Weights of a small GPT-style language model, trained from scratch on English Wikipedia: 8 heads of 32 (2 for keys and values), vocabulary 2048.
Each number is 128 + 24 x the weight over its row's rms, rounded and kept within 0 to 255. Layers, rows and columns count from 0. Numbers have three digits each. The size before them is the row's rms in percent of the matrix's.

# layer 6 MLP up, 704x256, rms 0.0944, rows 123-194, columns 192-255
102:088163089110143135091155124098137115137164111118111173105120161114145132118128105127100158137138143112103094113123152142114167141151145108095138101140096112091097143144131180144118139166073078
095:091127110088145093147104137097119150148123062100109150124146124107144153140068176124098146129127170164176131158158109119141156118060107175128173098133153121150114150183128135131167127138127105
104:133133095121130106091081159108149158075091113127147103163118129165125122152126129112205173132122093154141095134123161099133154130164110127093143127133139085172146108146155123134180126128112155
102:101125091115128091123145118141118148123126149114129150121119172145073114143108130156136089155110161140149143116090103096132122109127126122105181146139156189140133098136177110101098081143133116
105:161101123079135119080125128110142120111096132130135148112127100149131097143136133090129151158143151121105134099121137146144112149113098147117053125084167128152121139114109134147145136106104141
104:131152126133117128113120086142109114139147093132122133110114136157148156171143157172137101101131156121090117156160111123126132114115126105144125128095101140104144104117127110156152147147146097
098:096073139126115136148114084179147086116120091177101119143155144125145132138096103140128143109139108176096145141135122118078093143121141176107111133129115117141119093106133124086138112130117106
103:152097135147122108142121150096156127115096122095161144110093166139157142135114064069117146144136157181130112138148113186148102138153117115138088114126127088138131153112143104117100169139121104
104:152129170134126115140154146168164118163112131104144085135116135137131156143164152151147131162127139156110149106147162120098089142140165117134180148148104135144147122103106153103154110108152100
102:137162147116150136053153164122123147112132159130171116134150094190119154120134128098122128141163126112117122111111097141156136157150133185133111134153157179115089160122127111137110088115088119
096:115130138093102122127161117135162113102099131137147156175188131135133172151159140128150196176126179139102136125109134114119111125090148138134089089107099132145093137127136125134137105182154114
099:153169126094156138145130150166105163129156074158120169136136141157150125113107126103135124142173153144115131113150091156111087163148174125135094151098128091089167144169114153130115147167104110
100:144127098087143109116109149124137133139137136130098139136112107128123119085117085128153090084112085104163103149119094148110111153160104112140113104149167123138130072152173134134138138080104134
097:101148135126140174123182111091164123139139112091149141148107119111118155094188119173104130110134123091166111157094146129138118134103105151157119073127120158151105143122149161125126129114139143
101:115152086176095128166095133132140151141134127120133126135123143125123098157132106149149147132143138136141122085150144119098131105168129118154102106149163125079131120142130103141140130131121114
102:147114172135135133116151140096085125075081149166120129141113140149134131110092160120118120124140164127139095142142168115138157139099132128092116128144126111114172134124187077093124149134135120
101:125133110172113134149128109127097181117158157134153148102128190140130115145131130174106107133114127144112153113102113142144086104118148148131155109146119121140130103114109145144143147112090172
098:116124069107106162135100177117155151133128128155142132169119158145068093121153107110140119158148175093147129109147158109129118121087106209088120148103095140093105114140137152118147160120115128
099:108144120098105129144089104135114167170112143117105133118097108077149139118133121104122132147107125156084158112138127150161110122130104169152125123125133110105111128139097136121135133152102107
113:127125148148131100092137140132109123129111120110119112112164084145128132140147194083120133177151135124137151134144123113157124091123111120117099141117117101147123125155125157149143153138129155
098:139135158117115113105139155113158154126148171101136132162144120099132109165098162093120143151144121120127140128147126102122132149107113148145145149117140101101140159153123192135127095117148150
105:149127135124141115121100119110117141126114106136068134116120156107121080096091139173091105118106136127131147126114144132142138149137142121125116117108134132127113142137158169158137150136134148
099:149143108160160149135128130139136154173111139096128111115091160129167106139152142149151111166131121095171082143145157140182146088110133139124139139122169137087094098118095114151182132129094129
101:154193156141180096110111148136136144151164126146122148114113114124103130092105118169121143111116124133136078129160147141154095133160123132098154069139145119129144130133130125109131106150119072
107:128080111107110135125093095126120172128149130128154138116102130137104122129110140148120140108116126110175108132115168150169137147154134150162128127157122132108147136101176118126159071148133091
099:140149127144091142095127161168132138059126144080127124094124141108111113095133133119160114108122068129158136079097143120163131081123116109093159136116134155125139132145133143128145153098109140
096:115098138145153109099123117106189119099162123141144133138138129166094122134084150149117165149170107117071123106154132135114130115164155136129051121127109104125105167099137103082161121110141098
099:108143086091144092153160126122164119119125098112146116099144159137109100127102122158100095202129144134143122151144115149111093081100128139120127111136149138097115119139102116147135115092122137
101:148106135114107120120144131153119164116139101146149111163114139104143170107094115141106133134158117125142114169157118121129130112137091135116133144136093133110121147178076084130092167117117150
098:147111104135114161146142109114123160143142130117117131142134138151104125132129135113156101130103141169121124154148127126070124139128123080151167117144167145130158105136123089141179143110140156
106:155149142121110169085143156100087125077154155144130106131092146121113131142141104084100126067152098102116151099076172140135126115121093081129155152152135102165130160104122132146126102122099139
098:080111147113145116136118103143135120105101121111118153114101130078142089117125094135105175137154156150157134134147123122117126170136124113126145130134125140108127098108100124156100151146130099
108:137144127114121127125161137137095167135143136139110142149116122102152105139093130133150111155175118133132075134118127138144138155099155154084149143150134133082113133136131158151182102078145078
098:124128148122122129127126123089141184117103130110129163139138141113150125125119104138152126096164102168137147127097111123167076169094100164151119137091135093080115143088134132140112136099115122
109:148111167171129133138100123133120126107140092167088136171085121160116104112108122133121151127111123108127078127132128110103135125088105185133107086120110150160123142167168135152160157118150125
101:163112139109129124106135172127093135148097137122165129140108113097129124135085114114133107088132127127150115146122124138090148104124141155117159172127144148125084138113163060134071105147151131
103:134126128098144110157136144143158092132095153144114123154140137161140120079112149145083161148116126113138120125118128093132144117086135114119058124105193138110111129142140135135141131080105146
100:144166151132157152141147100129145172123125102104143166174138137116130103128144110146152157067146135133090110118152096037111119088112109120141145108157099082113125143122117126108160151111133130
096:140138123153126108136146149143127105119172145122173129115108146128118146114094138118155084123097122144136124117099101117168118119065130142166124126131101144105147076080099119135103122137143134
104:124108186112161110142144092118147116113112117119131109111100169144052159108140117164147098133150142102133163147089131094128117111155163129141119131124114149118140116134163140141131148160122137
100:137127115132118129167107148132167107102125159176089102105123114099180107116095101165110131130137141097110125115114110083149131118139145096111100127167135187116146151087104128140109164116137095
103:151092178139154127134113111145141132157116097103136138097157091133144116129089110136125182085128141121079079129082103111133155137159154131124092112091122120173146109109148132107105155130145096
098:120137110134130123118086118126118090152134160095125166097106104129132130102148149135110131109081108143119097128180130111115142089132102107151119118144117091114125180111137079102121123114133092
099:139172113113159144121182131129174148088147136163127126144102151134102135176131130135121113154148147142153162140093102082146116125115048138154112125113123132137187142156111129137158143140120120
096:093121136113137146182132107139125129137130128151120110131148105145117124177134144183116107176144127087125155076118133162162149176095142124085130153136187104106120154133133111133125132112148097
100:110137187154096112149103132095129130115121147165071149143136127139105110138128118135116120166152139126082122121101107112101136156146105114074114133111147087145157092127100112147176098158130100
102:130101142144093100144143161129082129109134110160150123118126123113110124161093113135143147103101110083086162106105105144141091152091131077163115094143152099146164127138154135152153134122115124
100:149140183176116099152128109141078150131163124148147083155096096152132158162144131138123146155123092147146137113096152090088156138101095159127178124115143129110148092117150119110122124124125136
106:164158136179148126085107090106066096144099132096113164123133156100121143129102116160117129122092169163132139159120117116126116134155104156133088136172109079113105115109122097143111113176191173
098:113129166115125127151144077136114077127142160103103142137141134132151156155128119101141158117109105187112106122141144151138076123114078144156139113100107138130121166119107119115150132128151140
099:114069103123115121127164132116104151118095104152181071103154120131099164145095140161150120132119147135128087132120099177137177178156120122129111093097149065144205152124099145163121143152120132
101:102127122142129142103162079125083139104166114127145119127104143122107104113126110096073130125131113124121091092143083145148111136190124147141111112137134181089119136156112119147101111127136116
096:085163173129133108139145115154115129142136154146164114169093116153138118129101079094126101162148132146151137085134079122130179119119166165132109125123140122127151100176097184132104125121125097
100:080156078173145154100144151120118121142101123122134136180127131180128109146103146119107125130155141115092145141123159133166152104141159119151138146106117105119111114157097118137159124134149154
104:130121110105123105125076117097129066105132145162142105152126126072114152182130087139153124125100139136131146158132082124159108096110161121161106086147132106129109107122140136128089130106119127
099:160125105137141086077154143088135124137126110131149126147138072122126056126113158108135133155096157094096131081125083143131147132122150102136181137124133157134157138156129137131176112114116129
096:109155139141136157163085135150120160129152112139117138075105120133085095109126132134125130163142136130120172057130125126128159135164116170159148063143126116111087138169128131106134103143100154
102:125120120117163120099152141095110147164100109150138095163163137145108149098157124142122135095121092120133145082137083138106126128106143115148148140127104133152118100143137137127147102074119087
105:152142154162143110169132106151127144158132111161123151131131162082128113123170115158105132182130125107096082120136142113124129103110116107107146127120124114144138144104195114157096143115117077
095:145148138114123171115115175132129131117175162129125135127062107107118158132115128093162134095123125135153107106138163120117141174140139141120119195120130143146124124110139144114119115124123120
103:115138128149127142121162122095150114128128156147144129105144137177149116136158124131160149163111121142107128154151108096126086141167139146156114103099161141136139132132131173107154135141124130
101:115139113123099094147128160147097121145113160185143139103065171126087123105111121100107107092117087096149109110108144129105111160156104109157149116136157080121158151105127140130161119149112127
104:120105182166101142154112111131104136126118104113159114144108107162191165143133078131076113098117145112109151106109106137121153102117109080157106123107165116112135112140128081124110162152108114
094:118108124148178129151114157133147155114122137152120104131114102129140040127119110101131116131119091157140136137140120107130132121145115149118130118164148109106150148120133122132083133118135109
099:116109144143115126140132144134131161132081137062117103187117155099127143116089110165129132113129104137141142083144109134132138107109157134145138139099133116143129100105102119106167116122194158
099:103126128131149134115109117146140121123120112140163159103140130124092122135176128136161157154102131121128123129119125086109166143076129178113135136154077162143108110149123136103112115089123156
104:112129175088142113139098098132123128171119117121143139133162130115154085134127141134110108165121120124126120129148102102067102164163093116117142142141149119111123101137154132137127157077113124
094:104165138132097135156155134130177092154086129113114120126136161095094147127163098132111145141145150150129114108088142091148141109167082104126139098115147115129116178084110163133077132086104119
101:152124155094136151135133112125135130089161119174163118114198123116108117139128143151126182168095127131106133075152141137106158083142100137148110104178118159104136144141112124146083145155121093
098:120172130158176123143106204169117138119146179114093135131145115137171134128126149145139079134145126133096081126111119132104138147162135089115132116124124152115115171121164117170178134182178110
100:175105133165115108129093121099170135136140153115105101101166163100171116126117102149158131116123118152122114133119130148093096103104119150124115122120107126200124077094147159089140136129129085
100:114167121147109106137161124117130107097120130113171126122107141079078138125090112105134140143111136133121131137154117170109141128107126143148146103153091141139082140150182113104149166106127157
# layer 6 MLP down (transposed), 704x256, rms 0.0924, rows 123-193, columns 192-255
103:117152144098172127121159128163142135098128100174180096112102155126126139096138109144117160126137113133139120134174132123167144119138119126132102105118120131122142100152084118137094108132123161
095:106205159129145080159176136134101124126126132106136130118135157120147069140115101084122168152133138154131124162179111107166141113110158151117109113135122159097113126128104128103129148150120092
101:129153101113172099127146148155117120121122098116135106174141109094138128112084113139124133148085126138113150121124131151119096092183186126120143109135098168117081097154132091106101143122109117
101:112115138110132185112127123103123142149131138143116082114188137084095091092167146114173120123130134118093203105113142129168113094136123102119125153167151161132176122113149121120147121138196151
103:148089123109151166136128166107123134120170150109106099173095135157076182127182141126074112133170117136087144112115113112129102162095092121142123128118152138077133120120128143123143119170091118
101:131091123168113118112125120125129122106115115088139139147108075131127166126118165113149109138128151133122112144122118147132147150129124099107144062125162137143137145147121165185108149103169160
104:159138135112089164149100100118101141106116121141136109183146151164098119113160147125124133064127141115142124119145149159187145121116123147129105132155177121149115126106074062120113146152099132
104:176165097176121117107109142140129134130109181146114170132113191132138147160109178124102130111141130139122124142110130186153118111105125100113122096131118154157137119151095137149132155138104115
100:086174119116155133129154151117119129167149108119085078098078074146104137157127128110160124137101135138127134140149103159117140105125140170145134140124102140135203133117116128075147134133140171
101:141155099138095187112138138127149098102155153164093157163082141139123127133170145118103111139113120128109147082148153123146185139125111106127092151150138163110123110117142128141117141144152107
096:145143183092120136140095139121122134114107112113126150165117139154133120163161152084135109125123137170157132078119156132137155120130119137137131125117129154120131139091148115081108132158121133
104:150087148140100133109102133125174099169118126137156103108177130141128116109192102150134104091138089131140128184094107127132099124158084124097153123119130164158154122141132132118182132121148143
096:135116110148083091119187115110102120145129148122127120097177075143157143132139127149159124132167129136114139074105162159169166172087158124174119109094120096118104104107129120139105111130137156
095:145142139112112152142112136137125142099126122124126104142115178134137167076119144116162122127098115107153145140111184185150127128123144109097120117152106119133102147132095141140130151126156152
102:112108126090126121155168127107123125137175133134079136084116086161184106116123126140117116093146114118119121116137085103125116134088140123139178132134126102128161113083131151115092123087101135
098:152097058144083122145102043107157101150133142122126152129095147143139077141154103127153170100121155090114096158119134116132122107110090150105092104089113145146093139115104141144104119128146138
098:117109125108115129086099141148122098102113145158080128100137125099094165147094141130110097135133157113136147120117163162149132140161121120129145135126141127177167128125149137163113164110140091
101:105099113165090120139129149185120153177148126100092129096110139164098118145137101120088128137106139150119126126169159096134111116133146125160165088131106127127116129148060167168107148133092104
098:144126115152108110113138108111142122128106162134128104140160137138105140076166103098140138142094124124087158131112134131102158150139160142184143103108160112144160103138150111082111158083163139
108:117117126183142093132123130121143154080151124120128140130079148133144172117127121160189117144145153121144089140119153148120126105180133095134141152148087123083104112125117142200126127148111133
092:100125163113145136111124111102177142163157108149137113163144128149132125153090112142131126120121133117170140101064141147130126122128134115116095145102118212130126129097137120082103169090105114
103:129145120142127123188109126205140120096125091151114128165165118124164182127157149117075104123141105141098131121134152157104109114132149125087119141143138119147145140158165137146120139115120088
101:142127113129119159107110163061159129148125108181120136136126122144121173131092127113142142134124128133137124115105079127076161150152107110125074126111167130139162119158131125097089114119133100
102:126114109128204141122134150143166149110118103124136151116163112103171117104114124148124153114125118103124131124112158129182099140162155095123107114107140181098123128126126141104166129185137080
103:108099111147128072107163129136145155116098109103115103130139141115159112143131130138099098174115156077175098088117167083112170123115099159134132126150121121142165182139080127146104144109130136
102:131140142123114137075119182165119083147135134129127123148127116120151148120153126115087108150123107147174122124143126110142098137155155137123143129137115073146122111131141145083126106141149099
096:125122120113149096137100099153116117140143116147118143103114137133113113119154079106166138125118113105131109147148111129111110101125148078131149133117159167119132142114112126150119136124148175
099:139100178172133131129134138115140125148172126120086123130126098137117141112150127157101128115109113119110162107160157123134113155125146122135107150092149113190143136095127143154092126148119140
101:149135136098125168147126124120191128151164140136144168112149128107173121121146136096093114085108096121102105163136126122132153086111109161127136097189139140203134121127109129131115089170147153
098:124120128166127174100130123114135111111112156142122100160150106087139125141097100131168127149113120151118136153100108137102107156092130124145138146159136117160110163108134120151087123118115115
104:112154163166124123152141097130150132118122083094100133106100148114133154106112118096096155103152125144118117111176082147166094115132199132110145161103140166146142145157133131143157166104140071
092:095179131123138137148143116142115114207136140112122118133118172109113126121113163114075108140146107098118171109138123107129134154147095135206097165138140130098153121133117133147111161115146138
105:112143145155123145155131148141160081165154093080127157110088115129152100104131131127136140081153096167158139174120129144094117119163107136076107104116132167141146115117120121122134115150114158
098:167128137115107130103111127167180113121096136131173083127140132126146138116110159113134141123119139081162092126068131185098088157146176140089117158159130075104149101161157124118133134119132130
105:132143158143154153157134132097144160145191156085135141126168124130091103172129135117095170077105118180111171125162133140120128085143167141163141142138121133171121131160075122125111145140132110
105:107146141124160149113105125159135133116125100097084143127133124101122116139133149097137089119128172150088143148156142145171128158151140108128149121112124143166106084118115131128097095151134151
105:130162137155146079127137093152139123146125115123157153112065151089124136139136094136137127144130147129126148151143123129153117109093127109113159117103124136151150124106109138169138089144160120
101:150126117138144139142112122126148125094123111119106126115109179137138124117120118134102151108173106143124174100119117104108090109131146119149137146093137153098100151137112167110121143124147123
092:124145113128127124178125122109117137138134132126113098123109142117133096130145155139126135113133111137100127145146109148115161131104189117170135174187117151130116135122114138090093139146151099
103:158146129117126109114121135167136190137123166156138160120146096084142131114134120133113134139138108165120105087157138133134108136112123108173116124183144141138109162163136153129079155181122103
103:130144172106101112115148112147124137120131141119090104112111165156084153126138121102116129115138109134157134120140128117121120102125109142106125126103115167133147082115144136114108105176084145
105:170142126138105139163105100119109087164175081127123091165127135137115107137152116105121099122167103145131128129129149143128099111105137109152140140167089143099107131105104144129169131111174148
096:170145096155147111122112123141141175138128124124105138110125128162141120115105169163139101055140162108142124163120138140089142086174096115081098136150139122186097110113132134116129125140103117
103:105092130163139131089167090122149163145148137121125149129089115118146109107129112182131124167147112124140145155139124106111174083122127139151099122146128140126177108117084138135140120172147115
100:147153120105152132117109101154125120127133150113164118076120104109087094144126134108123116152151142098175115140165128087151103143134124114136124116141132132110165101156161121116132165128092124
107:144087105098112103097134121159117138132151140164143173112108088140076113109164150152105123118116118134097108114095122100119119154144126138127137132127130160106130158137111111129130156132119087
103:107109113090100115120093108144108107169116146166151174201116116135141125106175105126155090079117141123129173138134137172116131090119157138113157145177118162130102137115149160167151135163073177
103:094162101113150101151119147160125143096142131100136109110174122140083123108129134111125115184132114171139165125115130108145145110188136120165093137097154087139090130096133128110150133164157136
106:116165125124134165114112171086134141120089120157116127144144119146122117145133137109113124129120147115099155099110179152095131143129124148123099123112098060159120169137190107107125095141166108
102:118162154101135096111123140117161057143175081159127122076115129123140117159162117159113175066129110155127155157149127119116114106111136146147102159117104136101094125137161098147113140122107104
102:119146091103125116140109146150113166138136116133106123151094143135134149115105136142153147119155148166098117121147098121131144077144069084125124174131176132092120141111148145111113104114137115
101:110174108114147120129158144117156167127138102141146135124108116133117125154129116125090125143124136116117138137116153090117171171144114126126119136139062133078125116118150153137131119099122109
097:124170119126113105131166162123171142124111132102105149144162131140135112158117140081161109154180138123090078147171134134099129131095122116127086133103099107132105119152125124123100080130130088
101:110155132125151117172163131133101147116144101094130113103082091126135119086115120134137118140082049149146108124126157121162064152125150102097130142104148147063141142133124143086101169110129135
104:080122083142146093119175124135153131123139113164086143154149129115133128156131131123093092130122111128124128117099090097130196077157166124157108100125120121138129157091103095120136167143109146
099:135124139138098151121116115089126088163126126142118106137127112139138131116170090141092131087108102129137168144125174101113137164136119126168088130134135126203145129127137132126123064113104124
103:159135118121127158111124128145131098156108116152115123113110106111124112150087124130120105141155146171129095105109104095138101182116151105101140103097130069096074165166081121116136138122139100
103:126122146152146175104130096109140161082080158112124097118103123155150109112114169093115129151111095154150154130136100115103115140159112104120091128121134101098137140130117136120120129124118149
101:174144154143116120125108101139114129147124140114135132089116142141100032166135092137169119144138152077125112122124119119132128130102132119148135118133111139115097187064120151135131125133108130
093:157111141161118089131140135136151158084093128111106086126105144106122142125086124139133123144116145146114143137129170067146197070158115133141174122146110086147143111129120128114101115134136123
106:132141134128145172138141137118153127116130133137138131151153109125115156123141163111130131146142134126158148125169140100096117126151131170095173101114117139136136149115146094104096122185126155
106:113126121105130177128112155119165105140066091111149071105135149137130089152164119095117093127126113134200131094110126115157118166133147129125156140130125092146129155136094091107091127064121117
098:104131137128104131082141128122073127121117091106142121103126117068154187134138150147114081184113171155142126109137133110120127119113166126059149154105148163188145125105132099095111081140134119
095:118169142125095143096093124121127120102113151144113148139145109131107116147119154154107149138115117149088136124130101142076149131157118135114130145123118174133106119096091145107119177154089161
100:116133107121123110147143128123108137099060138139129113115107111146120196092085144160191125072112136096126118141160118117146156124129089154139134160102143110122139121135156138084153094124129148
099:149155139163109144119150146095135118110114125083080128113139091133115129096104139102118151127118101146133101133089103150111120118141111153169121110141145070106150115115135133105144100126133135
101:071112161160098134159119120108162130134171157167101125107124112135135126121145145145112141116101143185124152141121158107157149180086119123123118097147094119127130112121132152133197106185122126
094:142110185135100118134140094179112100120143149097151103149110131118116127106114144144123140071123158151135117106119152146143153165139145155102120139116077169136100127152103103139083137129104114
103:137132159139136157171123113116122139109154083110127145127151150149173116142120099132136089123164161134112175133109145113145108137108118134105112161143203141139129134114133188140108178085151131
096:131127108088107142115097140153139130118115119180118145122143082112115084128152118122108118116156126126089133135144092089083129086179153130155141112128124135131122112136154165132133136140094138
103:141162164096130108173146132139123116102102159117148127082159072107119087165072130122169144151128158106143147166132118173148088134136158129116125105177149054131106105131143096123147116149132115
# layer 6 MLP gate, 704x256, rms 0.0959, rows 124-194, columns 192-255
098:120111091156114168104078177128104118112151097180140129126141181126118130118161132128126072143132146125136080096109191143111144132118173146132143115109107103143065143067127109146165097146138141
105:179116129151160088123109150159109112098117119117100124139093134097159128148175151103101121129115100108130189140138130119120113147115164168116129117120134158140138111127142128107090142140104119
097:149154125135097128158119125185104123159148164085115145139069127118139131143104110116162123141142119089133118183154152138113103093134134106186149140046128122106104127138142122100096111172125079
105:161125139139118189116081105127076109170148144136153082121087094129094123091157140118110164108157122110109153134113093114128122145073153173131049125123138102119136099123131105136154143123146125
106:146162119130141093123184120144142124154132101155148167187114127115152126118134103158113149120120104134162141129117163127115083076148141103175107147154125138122087120131120150084118109125102089
100:127170091097136112152123136156168170121113147120132129141142103147120150140143130135142110154125112120126118130157137153126064138118113122111093120143136161128085119105107115122134107111070188
107:101094113142122114136085132139107120099112154157136177124170157146143127144132118115099103143142108131135104150119137164106142123151103124104101165139120127114141128094098126099134149076134126
108:134134182116140153155131138203147181151139160148155147122152129121116141164169157173105098166121136152116152167128118115136150118171129126126140156163130166159133142147109153074160126083101138
100:150162118156116150136123132159107149107156101130139139153149153105103155140121133150152123099143137135141151150123088084141148129099165114091135163125159120112156142106097120130081143104094135
098:116115123114164091138150122143099141137087183159146132131139128183131128150099143151114100117114107109096119132099169147113173143135132137129099112119080101125098089143160137132121109141098090
102:118108164125111125122133091123143122141142108164129193117090089124126122147119194144104116194114144159149141138146095166115127150149149141120116141098113122091117112125118122102159150171160119
104:125086136122114098137149152180137070172139107147110112115148116111114142094133119129112134169141114109131094134132127191098142165113158110154119142128146082098145098143100106144136112128140127
096:127109094162139146106111122183160131105153124136130195131147133090147113142115114120126120140155137165167103123154144144124117146138134082131077177139148094116107156056127091125121120148110154
108:127144118125147096107106163190110131149116125149131132132157183126106094157072144119159151138158154154099132117128119119131176159140124122147089110137164128140118184130094105169093125062087179
103:147088122134121126125145125102105119127120121153100123117088133157141148084122136185170100112119080139112056148138114093128165138118072092117141122087131106153118125129129099128184114141117127
095:124112126142135152126143129086111092076103095135119094207070082097115164138146133131098166132127118109137118128143163105133120160107102109134123125187121122121104155127150079141122099111098096
098:145128140133123115088122111111162126150122121147127148144171095128134132176131120136139122122124137138145130116176076096118169117134158151134127137120145158113128142102099132084091142146160100
099:128110140108157132116119127140129108092165105133138119086130144098115130150120145133115127127116127093108131167124131098183137103138137109115143118078133102143140110091106111135134125112137141
108:145121161098138142171140125141129142110141177112133158110105147088157140151123137131103093136124144173167140158135136148132158081199132147155107149097153146087149107168122106161115142092128126
098:128115117126117120103151157095145105141127161101135101180131097128147117132096128169156141129129085139120079078150149145108141116123161118165140083092140083107101144095099078168107104125154146
096:129127123139111122102116185136090141136149114120133110178096080138116151134096110129128128158111110126145147096116162118117119126152115089138071137100133087139064162136129189128128109132094130
107:131138127132127113112132137137092080153100149125146152182125146133135128092124139141155145166109141086096148131087178139132146115135129121079117139112128152139108170122119146146158180124140081
099:163123089142189160150097156143116142177133140101170169165117160147141162111106121115162120107135148149104151106156125139170119125121106136140142121075144137132138130169120098156129120136147137
101:148092164143111137164189167119111115138120134095203114144105110146140102102104115148165170152163095120098130083149141126114104127124113153103135078112153121115083125140112078148116130104133144
101:119128154144085095132165112172133157118150149176093098134093130150097117137132123149101154147148127097184163162125107104194093112143100119137122083117150142129131105120144186111143108119128125
101:113133100126209137120119058081131084121133146117114107119137113152117160134091166134091117104117108135102137143139167113124111157146124142140131148135121113111141181142139109109118148114114122
109:105118159069127101120104100135107087142119119127138129154128133080105154199143141137110116140152174169112131168139148106118132129116140096112160110147124101102084146148165105092171115111159098
099:140132196117109098144130142121134079109155158112144103107142123147145132088124154126116147097115089116120161109122136123135123116129148105163150150111120110134092124112122111154180115139112085
099:147087095115177177115077160129111124151154148122109171164117151127143118140118126150109116074126143130078106177096120106141118145118136118124136181128142126134116151153111163101162121114149129
101:114139168142125153135109058164113132155131111091173158130085136095118140083110097078142194102142133054120137107125144125146126091198159129144143126121087150140133128125126132136067139081111088
098:121173148167109100160136109120149116143144118154127131149128093116066152139180097138156150107149149130123104173135182120098099145068146120119178132137143103108115130114145098091080101114108172
107:106149117104090118167146134155127102133146139136121136123125142124175130134099104100166166115119161090085135109129111155105083162138094145073137139098104091132116106128106181129142137158126183
094:149108106089106129168071134137091082140105124145114150114125131136156108126129170138158118129102148140120120154122134141086154118101132148147146129140123120123099098127132142104094152115148141
104:148137144132132118167120121127100114178115159168162106104124107151123146108100091146122119116077128118153155107080126142101115128125125125156111148137122096115114144144163132140161096127132137
107:163155164144125131134185101161112138119116146113110102154136140134096118113115167161122144113155162125127093098143070139139160104090114112078133104137137112121067133141118113123142135180126156
105:125113118121149145134140117147119084112124130116089138125162171135170097095130165141186084116137128080115077148205134100151105115115153176110124145135122120093113171107135149098128096099154095
100:124109095155129131146131096154117117107158122117106141164113148127130160128142118150107112123124077128122130124141137088150168148149129112144103101147115126152124142104124159141145147090092133
093:117092156172132101134104113131111126129157076105148133105100125107105124145102167140145137103130099138138158133103154108158117135115085157137165130119111097117089102119101106150136163112108101
100:129147091145151096139112124133127089126124121161096124120140135119149111123139111088137179135130133114092112098091134139177131137144146139116167106094117124178076098162163129127140165139165120
108:109153124099126108180152117175114144156124172091097128156105130132158160094129180133096174077114093141135126133145106093124112102146151136147101124114150149140087108123108160116110107101103135
106:161179169120161114125108107134095158129117138140133138161138117141170128086103138145131155185138093116076092103111188137132104129131120113107071144092145107124116166135128118140137139133082162
093:153135151100137079118114152113150127122120121124130113134105136140146171125153099142123128132153141096120117111139149139132137144139137130093123137106160132155124121136117152136161125113198144
103:110117144090111117081121150172121122120159115089123153091116101156148136114146135126149159092120122081132129156122114206112127126116114123177132142099128123133159132085150136163136116105118143
099:110121109147112151163099160140177107122115129166168152121110125135151148153163162108118152145139133109075170156108158115139133193136135156132187095157066092115118174126165110096144161125114103
101:126135127162153174126118118149094170093142111175110163144154087098113092138095154123117091146119125135146137176109142126174161103130122092069169090127133161107129118111104146150129122087157144
098:124134115123120153144098156154094106121109140153180143113103153170143136117108106090150166117117110128086130095122139139084091135109139123110138118156139111160149120118179098098135152155133181
102:111136170135139112121129102157136151117194103092128125132125110116134129117168132123118148110117154077116153158114118142113126115087129087131157113163127110135104143084087085100133167153171137
104:159142099127092140115124141135150128114162153100146126162124158119155101102107121125140155159129131132111136124083125095103151121136151108132143088166071111119120100116134107141153158137089122
100:169109131123112118084165122110163110078097143105172112114096139178068106129142108199127176168145161143139176113157089129098118086130137153166125124147122112150136135140150105161155079133135120
100:098153111110119146144174095148132168181123140120109115134088088096143125136113105131116138140114123091118105140121158158148144135158118137148129179110170151112099140099112093103119171129128155
101:140180169101106146149129127126119121087110144079100123133145121113163123169113163159080147115152097099128158136129111118155122135117115143127114105131151145137119147151147105090155113104127214
097:150115115088137140148130118141151135153123095120141118191120137156145160121104105111112129106130109134124072138108131135152104148116156149164128102151143150171106148095084105136083087125158151
100:112108143161115110088112082108143148100135146172134186140130099136079151132153164129117130157121145123123150142180136148111125132103106120125140095093151095154141090141156100098176098101121157
100:163108160119161111104147137154125124148155116145135114080132070158152136116120127126160124106128143102152119164153143147129131176129115154115130125106114146169107082090136111126130120171133139
096:148135099117175127166154163144137143177143157118134093139138168090165109092103108126163165134157158116144146140110137152152115135116105141143150131133109110115110117147133213094118158145117150
106:067130111125120124112149144139142158112171146137112148154138119125135203124164141128143106087158132098117135128131120134094183096167121167160119129165176125145155136156099178126135103131136092
099:151111183112166175148116139136076069098114115112115096104115110090109161144124132131091109111131102116116112115121144134101127119105122070131124111085100113121157131147133112098140122148147132
099:148121175119139141150117106162134133103115089122151170175140175108189118101160107145100144131133162112141094161140144111105124107171167138111147138134173126119131154073150109163129137104094111
101:168119109123088098137163104122128112141066131140119117087114092082144135109118130145139102147136099115141133164088136130082124117122112142132122079130128135111180083157130095136092157115116096
102:147122178150148145118100143155117110151167160096120117124141145138122128117139158159150101106137122122178090139137152160137159116116129105088133139129137127132152140123127092149152095129144108
106:122154099149121124118128144130114147139141154126124114141131130140102164162112147165131127165113100146121168122105178110137111094136096140137127077135154107089109162083117145098116118089114163
100:138124144140115120073106112180140101142139188120138139149155132078126122101181118138140120122128112115113146086121113172092121118131176125111152113165122122111157133103149125160077140143157125
096:115154131124088065114135159128110144121098084139108083147107130099130105133104150114171119132102109155122130126138116142099109120105139147104152089121101144132133138063117113132070120139118118
101:139134118158126152129178146173114096180135119118122140088146104166150159150125135105128109170146139124151118098139106144157106101142112119108123154147100122126087137119131124107076118119092065
099:130150142126129107189121139106116146093098072148197106149153138134157123101139136142095103100145142130147118153149136060069125104137134153119126102112146111122117168119145099141126167116106161
105:128157135111116122124153128176120148093167118159128116119105167142165113132123098114137122117160124168128106118134101160165135137097090146113115082125119113136117178087133125158158128176135146
095:134119097099168127123101170137117117140125092144143140121118124161121117115122163132102135099134098124127161139164139138098110130144147084141115121140091113131118108096120144133138149145058152
100:105086114139121114112105129153129106150138109076143103123129150139143143154126134130171125099132191156089138150089117133111110131168155112118136102121115103105127115116095135141103133136141127
103:105158131099164133132149169165162138157165129100137136091147167109134102144131110158125123131135083129151134180129173153155142103148117090153082142127145100122151117104129101179105147139141127
105:134169105118093171145142109131097123129122127110127124132148196131147143131083133139161128149125124122122134119090138128135122109085108117146116120148142116134145136085075126112096110106118132
100:109163119084151114177145119144116117109168128145118127144108139140145123121133160126113125133110153113146147145131130163094098136101169138080134100116109113134103142124170143159125122160137133